Weights of a small GPT-style language model, trained from scratch on English Wikipedia.
Architecture: RMSNorm before each block, no biases in attention or MLP, attention and MLP in parallel.
Each number is 200 + 40 x the weight over its row's rms, rounded and kept within 0 to 999. Layers, rows and columns count from 0. The size before them is the row's rms in percent of the matrix's.

# layer 10 MLP gate, 320x128, rms 0.144, rows 174-245, columns 0-31
104,250,209,176,166,135,163,284,229,130,135,199,163,191,219,165,199,255,167,245,256,211,188,170,236,187,229,168,179,207,222,152,230
105,207,255,211,238,156,240,175,151,187,256,218,204,218,227,245,188,215,206,188,279,183,245,318,314,213,181,235,193,138,141,224,211
113,258,200,255,221,147,189,254,261,163,188,214,148,176,102,170,150,168,167,241,242,228,173,225,254,220,250,247,178,197,157,218,235
103,253,247,214,223,215,195,179,151,227,193,232,197,140,247,166,262,139,223,189,236,224,163,180,214,240,168,171,145,175,274,183,231
094,188,126,217,199,235,202,227,172,267,221,162,168,168,225,162,240,207,191,202,211,289,260,189,203,206,249,156,291,124,211,168,166
095,214,225,212,188,202,229,217,192,243,241,186,218,210,263,174,217,187,200,217,172,118,191,249,137,180,155,198,165,280,213,156,240
098,202,211,192,173,236,176,197,246,198,196,229,114,172,227,92,220,127,242,251,167,201,164,242,285,172,251,182,176,213,194,156,204
102,223,191,223,197,199,229,140,229,207,207,198,212,229,230,180,146,149,214,127,248,258,186,138,296,155,266,189,218,218,227,217,268
087,234,201,218,216,242,258,243,222,205,222,222,146,159,279,201,175,202,222,212,295,130,231,220,192,209,222,272,203,220,131,213,228
101,179,200,113,208,219,196,135,222,201,257,184,177,196,241,239,207,259,217,214,229,259,145,176,225,210,234,187,138,191,259,164,136
108,211,220,217,166,239,167,145,155,264,217,144,164,199,222,156,136,194,172,151,246,252,151,204,286,186,291,209,225,206,191,213,189
097,182,224,208,201,196,120,216,248,224,200,161,201,168,207,252,168,119,165,162,196,141,200,208,230,172,265,170,187,210,229,200,279
093,203,205,202,240,198,217,216,195,172,284,298,219,238,226,182,233,143,124,199,222,192,236,220,168,232,179,230,211,170,191,202,215
100,220,149,220,179,169,224,291,223,196,136,142,206,151,183,265,250,182,232,217,157,199,211,255,222,253,122,158,196,230,199,283,190
095,127,226,187,204,190,239,158,199,206,295,251,109,183,254,191,178,220,107,212,144,193,155,210,121,190,221,187,203,210,133,202,183
093,262,206,287,220,211,268,288,220,181,195,200,183,253,217,176,230,208,205,181,187,222,273,124,229,238,203,158,183,155,134,140,208
107,171,208,283,211,183,318,167,173,218,180,209,195,169,198,234,213,212,205,204,191,176,218,192,196,231,241,183,240,193,134,195,202
098,238,212,189,204,199,228,205,210,166,149,145,145,176,121,207,237,192,215,275,203,280,206,176,213,152,221,221,180,158,239,148,202
103,297,239,210,227,261,262,178,206,249,110,209,183,245,214,211,190,149,243,211,250,179,217,191,137,196,232,209,190,265,178,238,172
096,221,178,226,216,270,218,190,152,252,167,199,223,153,195,198,215,157,175,185,216,170,249,200,145,223,229,178,229,207,209,189,187
114,221,125,230,182,239,171,191,159,147,293,161,177,184,260,246,209,179,178,119,202,202,195,198,205,219,160,278,252,144,215,192,264
094,227,209,163,183,128,195,183,158,251,190,111,175,128,116,224,241,224,187,258,186,184,202,196,276,165,244,175,163,213,212,234,177
096,229,262,177,268,170,128,236,150,248,181,219,209,173,179,236,171,190,165,270,246,221,193,180,195,213,168,183,247,210,173,264,248
097,204,239,154,194,160,254,167,247,183,111,280,238,208,164,182,201,150,247,227,158,173,162,185,182,173,237,179,184,171,261,223,200
099,203,177,166,197,129,148,227,253,214,279,249,174,224,166,184,195,169,197,208,217,122,224,181,159,234,148,163,191,148,276,189,217
096,127,273,141,156,246,238,148,156,216,175,128,168,217,196,224,134,191,161,203,261,151,186,175,171,199,115,173,231,202,207,196,197
099,200,212,155,182,167,264,192,209,221,191,179,208,193,258,206,218,271,202,178,199,147,151,242,241,222,202,138,216,180,203,271,216
104,235,116,154,244,218,178,205,135,279,236,185,186,197,185,228,220,157,169,203,216,203,229,204,137,237,165,213,159,175,222,134,251
093,187,212,161,232,202,232,157,188,225,188,216,189,206,225,255,244,234,130,106,201,198,213,223,228,280,204,222,282,245,200,135,178
101,201,234,230,280,247,190,228,163,259,269,223,217,208,236,237,198,241,208,166,163,174,222,220,276,297,181,213,238,239,255,211,274
100,198,161,147,220,281,181,175,273,258,151,77,158,213,220,263,176,177,157,193,269,225,177,157,211,169,193,136,243,249,175,214,177
097,286,208,152,157,257,230,227,220,308,190,199,197,122,231,143,188,228,178,219,226,201,230,218,189,146,190,204,249,206,231,199,227
103,200,251,186,180,190,233,197,196,175,232,277,277,258,256,203,263,95,166,214,192,151,184,199,167,172,181,179,234,156,225,279,192
105,197,108,153,214,140,137,155,185,195,180,221,216,211,198,266,232,194,160,164,260,215,218,240,194,145,232,208,192,130,204,242,232
095,232,185,134,213,240,170,154,202,203,130,105,106,188,164,196,205,204,168,240,158,199,154,206,205,203,176,167,180,232,183,198,279
108,187,174,152,192,213,154,280,207,206,238,133,197,239,229,258,219,192,206,181,197,272,226,125,302,262,194,182,232,146,147,203,176
098,184,233,148,243,288,179,222,183,241,187,168,266,214,273,189,199,210,228,185,137,215,189,241,204,210,220,203,267,188,155,203,167
094,177,239,266,225,111,160,249,249,260,221,127,133,224,223,215,193,210,181,210,133,262,207,232,177,228,179,252,130,133,187,238,215
108,240,235,223,204,200,224,208,158,233,275,172,182,262,260,214,161,183,201,200,180,174,124,215,202,161,165,170,237,239,175,192,179
106,243,261,233,255,179,194,230,163,199,174,160,143,289,228,227,214,145,201,183,167,227,191,196,144,266,216,215,215,197,193,298,203
101,222,158,263,177,181,191,185,210,176,252,153,198,72,236,232,219,164,237,104,209,246,223,177,146,126,141,149,184,154,231,285,225
098,184,135,218,188,207,215,227,178,179,167,186,213,210,160,137,126,194,172,183,229,252,153,188,203,210,188,162,203,88,205,245,196
108,237,274,207,180,240,203,207,143,241,157,165,149,223,215,183,189,292,186,176,168,222,200,117,209,237,241,171,204,255,196,232,200
114,180,188,214,229,184,162,150,222,236,191,281,220,220,189,210,157,155,174,181,181,177,212,246,146,168,315,178,191,170,169,237,177
096,166,200,186,206,250,275,253,288,168,206,242,186,147,159,198,211,49,208,210,197,178,226,191,130,155,166,173,169,169,231,203,244
102,274,247,150,183,204,213,183,136,114,203,177,228,160,245,177,185,147,196,113,186,190,214,154,168,295,188,199,220,196,257,178,220
111,184,160,173,265,218,229,202,168,227,170,167,232,276,219,134,223,102,207,160,172,142,273,148,167,203,244,204,172,203,253,231,230
109,212,247,221,265,141,208,144,253,240,223,132,209,245,204,265,238,203,183,145,184,208,268,157,143,173,148,162,226,225,171,199,242
099,177,195,135,167,213,126,212,241,185,201,250,177,186,228,242,192,186,186,186,219,270,290,202,191,260,207,167,215,304,204,174,198
094,161,233,126,226,198,208,241,198,169,289,216,159,234,233,130,171,241,128,234,264,191,232,184,156,257,202,191,168,189,249,166,212
101,239,123,201,222,178,218,175,278,220,228,171,192,177,228,244,245,221,250,254,210,226,255,187,254,167,182,213,197,212,208,238,207
104,211,189,212,153,149,248,178,207,197,170,115,241,198,258,183,215,125,252,165,239,184,237,265,205,249,215,197,209,170,214,203,192
101,103,142,232,198,135,180,192,199,178,155,167,194,204,129,236,226,224,252,232,208,201,212,200,225,150,217,233,192,134,189,239,145
105,232,211,169,170,210,223,135,165,168,131,216,193,257,140,131,173,160,202,204,189,159,168,172,187,184,248,166,226,165,206,175,192
109,134,198,256,177,189,212,216,172,223,195,200,142,229,142,262,244,245,204,196,203,209,259,168,211,173,248,113,125,199,189,247,244
083,221,185,160,113,247,239,232,182,224,208,182,138,185,207,170,189,147,195,152,220,223,194,140,254,215,171,209,146,174,173,156,219
095,168,227,197,303,196,165,202,209,195,165,239,155,233,217,230,221,219,207,146,281,215,192,191,282,230,179,234,219,138,131,212,145
104,180,218,204,214,174,231,187,180,202,159,204,87,205,231,241,229,158,141,236,239,249,170,137,211,224,234,188,208,254,145,166,221
095,291,245,190,234,207,197,219,172,222,281,208,200,265,259,130,206,233,198,130,220,206,230,222,284,191,164,203,130,232,243,228,236
099,184,284,171,139,224,258,190,165,162,266,248,168,230,209,194,245,170,177,175,191,240,186,230,156,194,192,150,240,243,180,213,237
106,224,167,232,191,208,236,140,238,255,192,196,235,98,190,192,194,224,190,208,269,306,208,236,223,233,208,172,218,172,203,242,189
085,168,88,167,252,233,270,193,230,180,221,169,281,173,204,259,252,169,243,210,187,179,185,223,200,207,195,179,186,198,223,194,180
099,220,259,215,188,195,131,197,230,208,169,215,199,198,147,267,232,182,164,191,186,143,174,201,184,222,234,189,169,179,207,138,218
103,215,168,199,248,209,221,252,137,162,220,181,151,179,154,164,228,161,275,168,283,146,186,157,201,213,256,181,165,148,164,180,203
095,156,277,216,149,151,224,220,237,176,173,219,168,194,200,222,209,170,226,317,221,182,129,162,226,228,172,193,173,251,281,184,186
099,230,225,224,315,210,244,172,234,154,185,178,119,247,225,232,216,256,195,246,217,174,241,200,199,191,183,137,203,192,110,202,222
096,210,245,244,250,172,232,235,156,154,173,129,249,180,177,257,169,209,200,142,210,228,210,232,141,245,249,213,161,214,199,131,188
109,123,141,200,151,170,166,249,189,150,177,179,180,262,178,192,271,259,128,184,207,180,223,185,227,233,190,209,104,252,165,226,233
093,187,224,306,196,206,218,233,254,196,196,186,186,157,182,233,245,236,202,225,227,220,223,197,135,232,176,214,182,142,190,170,215
103,213,192,185,206,153,221,227,134,228,205,192,185,293,216,157,224,192,192,238,248,151,252,132,174,240,198,170,133,175,192,191,236
111,247,248,257,276,166,255,210,180,243,220,211,203,239,205,175,160,276,205,211,234,222,163,151,216,188,209,109,244,214,143,128,219
093,215,144,162,243,236,260,164,191,280,207,167,225,246,266,197,155,211,176,274,205,224,188,145,153,174,132,180,131,223,196,225,181
# layer 10 MLP up, 320x128, rms 0.139, rows 174-244, columns 0-31
099,171,118,159,216,224,152,178,216,172,170,227,181,181,233,134,188,188,152,152,189,157,74,188,186,233,188,156,167,249,169,177,191
094,241,180,168,182,219,188,226,185,185,233,270,194,252,198,260,214,180,189,229,243,221,216,184,231,219,213,215,218,228,157,275,174
107,226,127,190,216,210,148,166,166,199,205,224,232,304,188,202,229,192,158,207,212,286,159,196,223,203,178,184,199,251,213,253,235
099,154,157,176,178,312,126,175,173,188,151,195,161,159,196,161,234,235,210,166,224,142,289,169,168,210,182,185,233,247,161,237,174
104,177,194,164,177,243,152,202,174,229,272,247,204,266,203,170,189,164,168,221,173,155,165,159,277,138,238,141,179,246,237,189,231
097,223,175,266,181,225,161,215,224,259,189,198,278,184,242,263,212,263,283,251,211,144,207,264,190,177,230,230,154,202,216,185,215
106,200,222,192,196,124,157,189,260,170,158,257,238,231,189,148,169,140,203,131,165,258,158,257,200,254,196,212,190,132,190,213,186
126,167,238,183,209,246,223,245,238,195,149,218,197,182,223,216,274,237,261,304,298,192,190,212,172,155,212,180,159,272,222,195,155
091,243,157,129,232,245,183,238,217,231,117,210,158,114,147,174,252,196,201,170,292,187,246,255,88,254,226,233,245,251,199,224,216
087,186,159,229,278,216,231,265,248,105,194,198,260,249,243,200,241,173,167,184,164,170,132,187,161,231,214,188,219,184,304,180,215
100,201,223,199,233,190,180,215,174,210,252,199,214,203,178,204,194,199,212,109,115,211,115,175,148,226,127,195,179,240,130,229,206
107,148,306,146,139,171,138,175,260,182,202,86,204,260,233,190,211,201,165,142,181,180,153,213,296,200,142,196,145,210,241,199,224
087,194,193,244,140,162,223,234,252,161,227,245,204,186,258,150,248,193,190,174,197,222,219,225,139,198,282,224,184,207,151,217,235
099,238,201,137,193,184,210,180,246,149,193,211,190,245,241,180,193,143,158,210,185,235,197,195,201,230,208,225,180,260,148,197,190
090,150,234,208,197,194,188,217,186,194,201,267,210,238,229,151,240,161,156,253,197,199,206,252,219,210,210,165,214,187,158,141,219
090,214,186,237,205,179,142,268,258,166,223,190,223,274,219,192,164,205,161,214,216,97,171,163,192,208,257,180,258,219,258,156,133
098,203,202,329,181,145,190,222,250,246,178,200,237,169,229,271,204,279,255,145,276,120,195,187,248,244,198,221,159,91,217,231,254
103,164,207,187,227,177,200,177,179,224,185,277,222,179,160,214,171,240,261,173,195,176,213,157,206,269,129,182,220,216,255,145,130
093,239,271,145,211,184,131,181,254,161,193,245,222,259,200,184,201,155,230,205,231,209,205,177,191,297,226,206,155,191,182,202,231
089,218,258,262,207,212,135,181,155,214,185,161,213,263,265,208,231,224,240,243,187,225,231,193,269,160,214,191,186,183,192,215,206
094,202,224,228,191,226,101,224,187,190,167,184,248,197,227,223,266,256,211,177,248,136,192,169,166,158,166,144,194,251,205,270,173
093,198,175,250,195,185,227,195,147,177,226,155,174,152,183,128,195,180,167,195,172,186,187,197,226,133,200,182,166,181,286,231,137
118,200,199,228,197,260,197,199,88,200,140,191,163,199,148,215,249,256,273,173,237,138,224,128,185,177,152,194,199,124,270,150,222
102,265,236,220,180,173,186,248,127,217,132,207,196,228,191,233,196,198,267,239,191,209,200,198,247,209,219,226,228,270,141,213,107
098,239,188,192,159,252,219,163,115,200,183,223,158,182,249,187,197,258,155,195,232,168,199,217,276,150,164,158,254,228,230,272,262
100,265,219,229,214,173,188,189,202,188,239,215,191,155,143,197,224,173,270,248,165,131,199,256,134,191,191,221,267,130,200,194,182
102,167,122,214,221,136,209,244,172,180,210,222,248,173,183,240,174,165,259,191,150,262,203,181,182,240,202,180,169,124,218,187,199
089,199,184,176,151,256,179,218,211,203,145,164,210,184,162,201,226,109,184,205,186,182,164,207,169,205,193,162,166,110,260,285,257
144,157,179,169,186,233,213,233,210,133,153,200,244,230,178,205,184,207,170,199,250,117,214,222,204,217,222,187,142,275,255,162,183
088,211,196,145,210,252,124,196,218,188,196,162,177,213,236,143,232,167,184,143,312,225,207,179,88,155,163,208,191,201,209,198,219
102,196,220,233,166,38,184,227,190,209,204,258,229,157,225,188,202,167,258,181,200,200,209,178,184,221,213,199,214,185,169,220,224
092,249,208,208,226,169,166,242,230,197,137,221,232,232,199,150,190,226,238,187,240,146,167,172,171,175,185,238,233,180,192,166,193
097,192,221,267,183,140,163,159,219,164,285,179,133,198,261,203,200,231,289,128,199,200,165,251,198,248,171,230,185,147,255,125,241
115,210,194,169,255,229,237,128,209,160,222,114,181,311,229,215,193,179,135,192,193,195,175,200,172,175,202,190,207,209,175,221,166
094,135,235,163,196,206,155,168,212,257,177,215,208,221,199,173,234,192,151,164,175,134,243,209,162,183,222,259,171,242,238,165,123
109,193,232,255,160,238,246,187,342,128,164,212,216,164,229,186,200,185,212,204,192,205,173,281,208,203,174,165,112,179,158,120,218
084,211,231,184,258,247,219,206,258,249,165,178,190,204,169,229,236,146,205,203,245,294,208,219,179,194,184,227,177,269,249,253,221
098,186,203,101,154,267,197,202,177,260,189,225,266,113,221,180,198,114,255,186,135,193,180,258,234,176,197,204,259,159,198,202,157
105,181,181,174,261,154,142,193,225,143,219,181,208,278,272,137,168,190,220,178,202,180,260,215,158,202,199,197,201,286,213,156,201
100,219,237,168,197,220,84,143,222,164,178,213,165,217,256,173,213,237,258,260,140,175,196,142,189,206,169,144,223,190,221,172,191
098,149,156,189,193,269,149,185,159,207,167,143,204,190,166,201,207,170,187,220,200,159,199,175,154,139,187,149,198,140,143,147,222
094,160,149,172,216,232,153,207,167,207,265,203,216,280,162,235,201,175,202,225,132,232,225,283,232,178,223,235,221,180,204,246,206
099,207,233,286,136,185,288,181,251,198,164,249,191,238,140,211,225,174,270,220,170,173,242,110,180,187,217,200,152,213,159,167,185
104,257,224,116,214,231,171,154,188,210,221,179,218,245,262,172,191,162,211,176,78,239,164,171,228,228,222,187,211,263,201,180,212
107,243,197,295,211,147,191,222,214,214,204,168,198,169,176,168,156,218,119,131,229,268,168,205,237,218,206,228,222,173,223,147,193
096,159,227,217,168,230,227,192,190,265,143,203,189,176,253,193,242,218,110,269,249,113,173,156,132,190,190,209,212,210,154,224,188
104,194,212,195,222,102,146,234,220,194,142,202,255,213,182,228,164,239,236,272,256,194,248,311,173,159,122,201,259,154,165,244,197
092,226,233,172,236,156,267,188,221,167,275,215,261,244,153,119,164,208,214,145,149,263,222,244,189,177,208,135,200,166,239,187,227
095,236,231,264,203,238,293,242,94,180,165,170,203,201,219,117,206,246,243,202,243,194,183,222,268,218,152,171,215,221,210,181,239
094,244,208,263,260,199,242,224,202,210,233,227,204,198,199,239,210,285,200,166,181,132,224,257,170,155,183,179,209,214,272,177,251
096,196,202,129,206,165,243,197,189,253,187,279,234,185,213,250,139,243,284,218,238,81,206,248,214,176,215,198,167,247,223,185,248
102,210,221,164,222,162,204,203,220,192,130,242,273,143,151,209,177,181,113,199,184,197,236,231,279,257,200,226,186,202,204,190,248
115,197,181,133,176,187,216,212,178,224,203,181,215,184,150,200,204,230,187,264,204,296,189,209,207,211,163,207,176,220,192,188,215
101,227,178,252,208,200,180,209,199,237,160,145,165,253,212,201,171,191,246,178,134,259,229,176,208,168,279,233,181,164,128,254,196
112,159,160,199,149,173,148,243,238,252,242,177,140,174,194,210,239,97,208,198,171,217,180,246,129,234,169,232,221,289,171,240,147
091,219,202,252,100,171,196,183,255,230,181,145,174,143,157,195,207,246,89,222,161,196,199,179,211,135,221,220,225,243,141,237,202
115,186,276,142,259,241,179,176,209,187,183,252,162,172,164,189,228,125,175,161,236,156,203,149,92,253,198,236,222,268,278,260,249
102,221,164,175,168,310,245,206,250,191,232,173,225,185,248,164,139,178,227,211,178,193,212,260,207,205,98,188,175,216,139,262,252
095,211,265,161,172,200,157,166,291,210,139,120,242,163,215,202,118,237,187,188,198,259,189,201,252,118,200,199,250,209,215,239,174
104,248,271,106,222,247,266,184,191,179,239,217,138,195,182,168,109,194,236,230,165,177,232,223,212,183,167,181,179,204,228,222,193
098,192,253,171,232,192,215,146,175,193,293,163,172,248,114,192,238,252,179,170,214,182,155,203,197,232,176,240,276,228,99,246,194
080,232,146,202,219,219,262,173,176,148,173,241,211,300,254,167,208,256,242,218,198,208,141,217,238,148,239,219,164,244,192,211,231
093,200,223,326,222,207,139,250,266,183,157,234,261,168,259,167,198,178,198,227,201,150,132,231,147,209,174,222,210,220,195,259,238
094,142,171,208,206,253,195,213,224,177,201,208,182,161,157,230,211,210,231,233,179,170,177,167,158,227,177,212,128,209,296,254,178
090,188,215,216,185,169,176,175,223,215,144,276,165,163,216,221,157,186,206,172,97,180,213,105,171,253,263,160,126,159,278,205,195
101,223,150,259,235,185,207,221,239,224,231,259,171,202,278,187,213,201,139,224,205,154,242,218,204,222,204,217,205,155,272,185,203
096,135,218,219,212,193,231,210,268,204,211,155,220,130,221,205,211,218,96,146,233,120,172,214,229,226,219,236,172,265,176,244,158
104,146,221,270,153,192,189,165,175,222,160,272,210,151,247,203,260,194,207,257,246,259,183,189,175,265,217,198,125,169,165,156,243
088,197,236,240,217,90,133,208,186,136,146,147,203,152,211,140,197,263,215,245,176,220,263,244,219,169,176,152,214,236,197,172,199
092,214,288,179,227,208,199,253,192,266,183,221,237,210,175,154,162,214,179,177,181,135,215,202,228,238,263,176,207,213,191,178,255
104,121,203,215,278,196,271,240,203,148,142,240,182,227,148,205,214,248,266,248,159,158,194,229,210,143,205,216,206,227,236,149,205
# layer 10 MLP down (transposed), 320x128, rms 0.128, rows 174-244, columns 0-31
100,174,220,216,126,174,216,239,170,203,252,248,212,192,161,240,196,231,261,221,228,207,254,241,265,173,198,240,189,149,268,221,235
096,218,183,191,235,188,189,281,252,183,187,205,226,241,182,223,146,175,217,174,195,177,170,134,163,259,173,233,203,155,202,232,150
101,231,201,179,198,162,203,277,182,224,203,172,239,209,138,206,140,175,54,220,234,296,192,255,196,197,261,222,244,197,233,206,164
098,231,121,227,237,230,335,209,178,124,238,201,129,165,163,163,164,219,200,205,162,154,172,175,134,191,223,145,198,111,227,220,196
102,253,258,202,164,194,174,190,222,137,181,189,188,172,240,219,169,191,149,102,169,162,210,160,194,133,196,421,259,199,218,227,169
103,227,210,192,242,196,254,211,175,305,183,240,155,219,193,197,197,198,155,230,176,165,228,176,217,219,214,102,203,187,182,257,239
103,211,237,191,155,164,261,217,216,126,185,171,211,184,256,120,245,242,207,185,251,137,179,145,248,229,174,137,212,198,230,150,234
113,222,181,170,210,227,209,224,203,196,154,248,210,182,130,185,202,168,224,208,263,138,148,212,251,185,161,134,175,235,184,201,297
092,126,245,173,181,130,115,163,153,222,217,207,241,184,107,243,232,172,168,171,79,211,184,163,192,201,143,215,196,219,171,141,204
093,197,153,162,210,141,209,249,190,239,232,276,208,142,190,140,215,194,231,183,199,225,252,144,231,186,226,173,241,151,205,226,282
102,190,157,256,208,189,271,223,169,214,219,152,198,170,197,230,215,170,248,202,160,217,158,156,137,228,257,186,219,261,194,209,161
107,178,167,255,185,176,190,202,215,176,206,150,150,155,184,204,212,189,243,164,192,115,227,187,216,196,235,227,157,258,195,163,192
096,239,210,236,102,279,139,191,111,220,162,115,235,118,167,165,180,218,198,185,145,214,202,185,200,219,139,200,204,139,251,174,148
095,96,238,165,182,224,218,259,231,180,213,196,160,236,249,239,190,177,199,201,189,201,137,204,239,233,277,183,156,171,121,151,173
096,237,285,208,172,228,235,262,220,205,260,257,198,190,186,214,149,140,171,181,212,231,209,246,119,158,151,132,230,260,266,186,203
093,209,199,228,254,257,212,274,279,179,188,255,243,227,190,191,235,212,231,232,204,213,196,187,247,198,211,103,196,192,175,175,120
101,248,166,253,180,173,106,175,256,222,200,148,175,195,115,209,149,202,186,197,200,172,197,238,265,197,162,175,217,156,265,173,106
107,136,194,197,206,195,210,231,167,175,182,231,216,232,181,258,256,207,219,166,223,241,228,263,209,171,218,349,202,222,199,146,194
091,225,150,221,179,167,219,234,197,139,185,196,236,147,168,229,257,163,215,148,211,162,199,201,185,207,197,196,85,179,145,192,182
091,180,119,199,143,183,191,230,155,312,214,165,189,158,237,215,176,211,207,184,223,235,258,182,189,280,220,135,211,176,146,198,220
099,177,153,191,224,231,226,137,151,95,170,222,181,118,161,185,192,230,190,214,239,180,228,184,179,142,116,312,195,225,238,120,308
100,203,160,271,190,223,216,150,146,145,257,200,220,191,184,214,169,252,214,185,190,159,196,265,168,179,153,328,181,188,183,171,139
100,193,148,190,269,208,268,236,149,219,181,185,213,149,196,131,196,235,197,227,215,184,215,190,149,224,213,162,209,190,206,233,190
100,170,192,208,216,100,238,82,198,274,174,179,206,188,195,236,196,200,243,209,208,188,228,199,223,207,268,157,178,166,209,227,137
092,243,290,193,169,222,185,202,177,220,198,204,214,224,218,143,200,177,184,271,260,223,230,130,207,205,102,151,139,270,212,202,176
098,175,259,182,218,213,178,186,235,191,201,143,149,241,171,211,136,161,192,249,243,232,217,168,178,230,130,205,266,196,109,240,208
104,213,207,218,248,182,182,258,154,242,146,272,172,184,232,154,197,213,221,222,178,163,177,186,204,186,245,202,191,182,241,168,80
096,216,307,200,248,217,172,134,191,275,156,190,218,198,240,183,262,158,185,198,244,180,172,228,228,175,164,154,174,188,181,130,160
115,146,146,154,170,215,175,153,216,208,159,217,181,188,210,207,174,210,207,186,276,174,175,198,253,181,211,283,155,271,201,194,180
087,202,254,228,202,189,169,158,226,198,229,168,189,170,247,141,163,244,216,87,153,207,220,193,92,164,226,345,191,244,239,182,190
099,234,223,244,180,216,176,255,153,166,233,203,230,121,236,214,185,152,167,189,254,182,137,189,261,166,242,231,238,143,223,203,200
097,186,201,226,234,253,168,151,246,318,186,202,251,254,188,158,144,195,179,148,213,202,165,200,173,210,182,224,198,207,159,165,180
097,243,182,208,159,227,189,245,177,240,164,123,190,120,149,160,187,219,257,218,181,160,264,179,238,241,225,156,175,234,138,116,214
106,205,172,172,237,167,209,218,183,195,252,258,230,177,246,230,214,212,179,228,188,188,247,302,173,184,277,235,178,181,102,231,233
104,245,302,220,163,223,140,269,145,158,206,241,200,212,189,202,182,226,185,191,161,213,225,225,179,194,198,33,175,277,196,242,286
104,244,228,252,121,247,223,151,202,289,222,195,178,146,245,175,136,188,276,186,210,166,249,181,218,181,172,306,229,243,267,132,265
087,207,243,199,232,221,249,201,282,193,190,171,173,164,208,188,189,171,135,200,237,216,164,204,197,243,187,157,212,203,162,190,127
100,160,174,276,189,199,224,161,178,184,221,204,209,209,178,316,182,218,195,243,191,194,254,223,169,191,254,127,180,262,186,160,202
106,222,177,158,218,231,251,180,216,248,241,230,207,223,215,85,110,261,226,105,220,127,190,153,152,154,174,193,138,187,189,171,186
108,183,218,230,208,210,175,164,215,232,176,188,204,192,184,226,180,165,178,180,247,183,169,200,207,168,149,255,255,266,214,164,211
092,165,214,204,159,303,127,205,181,131,244,193,176,218,101,165,187,203,224,178,173,175,186,177,208,186,152,211,228,141,203,201,189
098,160,136,195,145,142,166,179,216,193,187,141,248,125,134,233,182,242,184,126,238,190,243,140,126,187,229,34,226,155,189,231,148
102,185,200,230,132,255,148,171,209,211,178,210,210,179,114,197,213,202,275,156,271,125,166,260,266,228,196,164,208,147,157,188,176
101,257,225,215,246,261,216,219,234,113,250,187,173,164,202,234,213,167,239,214,201,207,204,178,180,219,195,241,216,221,272,199,148
092,200,222,158,124,180,213,168,191,200,209,205,238,182,219,227,172,207,197,197,166,214,221,144,196,210,226,218,250,211,139,213,127
101,151,198,175,214,196,185,222,210,207,208,204,210,142,176,165,185,212,177,200,230,213,130,182,118,187,168,218,305,242,156,174,238
109,191,210,229,229,163,192,246,214,173,167,172,179,230,178,214,247,168,180,205,189,150,196,200,232,184,207,215,181,157,275,209,187
101,221,210,220,198,184,252,245,182,206,245,197,197,212,236,140,263,135,221,203,203,196,200,255,199,198,240,347,240,194,207,194,132
087,234,216,290,209,188,178,166,204,192,191,267,112,199,194,206,170,265,160,180,184,220,212,178,234,145,216,205,168,207,174,212,238
090,213,170,245,176,211,213,230,216,233,206,186,344,140,220,153,213,198,206,126,196,184,141,182,225,192,276,209,267,194,243,192,265
097,173,251,224,229,233,189,256,147,142,218,169,223,220,222,245,228,218,173,217,152,167,199,143,235,232,214,311,241,293,247,169,214
094,268,225,193,205,188,210,239,279,144,169,109,201,252,148,151,178,131,178,166,227,194,250,194,277,268,293,164,206,137,173,183,139
104,189,221,219,238,150,227,208,170,190,175,87,163,149,183,269,160,214,200,265,254,260,219,250,210,205,186,131,161,226,216,245,124
097,242,169,185,260,193,190,188,156,284,155,254,187,223,118,134,142,281,216,208,194,206,148,143,187,204,181,238,213,223,277,183,144
104,280,201,116,210,228,220,254,141,190,209,180,175,223,215,246,213,216,141,202,279,210,182,219,201,218,162,113,152,171,250,211,228
093,211,258,235,219,173,193,271,200,175,178,113,269,197,136,235,179,224,165,210,166,205,198,167,188,155,206,164,222,220,224,225,197
107,203,278,175,196,219,221,241,222,224,210,163,157,157,182,189,238,190,184,178,173,237,174,149,120,156,261,182,212,231,199,171,176
114,252,160,188,159,293,207,153,222,216,234,266,227,215,150,181,157,171,255,137,176,180,186,219,215,189,206,281,283,208,221,240,241
103,197,202,219,245,184,179,163,153,250,180,248,172,256,157,297,162,185,226,216,189,234,146,180,235,202,224,193,234,246,191,232,241
110,176,169,225,185,178,257,174,144,134,127,197,215,180,230,210,237,182,250,148,182,198,186,214,197,201,199,266,258,253,143,172,181
107,263,263,209,196,209,172,233,188,238,226,194,174,263,222,200,246,157,205,175,162,159,219,181,158,181,239,143,234,225,190,180,219
092,284,187,150,142,199,200,205,234,141,222,124,207,141,223,168,158,197,237,189,233,204,197,235,149,221,222,244,311,203,101,210,202
096,264,202,224,197,186,114,232,330,215,176,184,173,227,182,219,258,204,269,218,211,84,158,145,197,227,222,174,217,144,195,159,195
091,243,235,258,135,146,207,211,240,258,214,252,184,249,178,183,241,117,218,283,210,210,184,169,161,194,192,214,220,200,272,249,256
101,187,192,169,158,170,202,185,269,192,199,246,247,221,249,239,238,182,220,213,156,113,207,165,229,273,179,67,185,208,139,155,178
099,220,181,254,198,240,233,222,190,219,219,310,184,201,256,180,206,204,204,151,214,153,152,238,210,109,180,241,243,82,193,172,143
095,200,218,181,165,191,235,194,233,145,176,241,237,144,189,198,154,233,211,207,230,224,237,235,184,245,145,199,264,225,209,195,262
102,191,216,205,117,214,202,132,226,247,208,223,143,248,248,259,221,177,269,206,196,214,228,161,271,203,181,285,205,241,93,212,249
092,243,216,206,272,198,192,161,260,218,127,198,250,254,238,223,172,220,177,219,166,178,245,204,254,211,248,215,232,128,197,167,229
097,199,207,250,134,169,177,187,207,169,136,255,143,265,166,155,196,184,221,177,132,224,259,219,184,211,122,164,228,152,186,241,263
102,210,209,159,162,246,227,144,150,209,197,188,193,168,207,217,231,164,172,145,222,222,185,193,232,201,208,201,162,137,207,206,222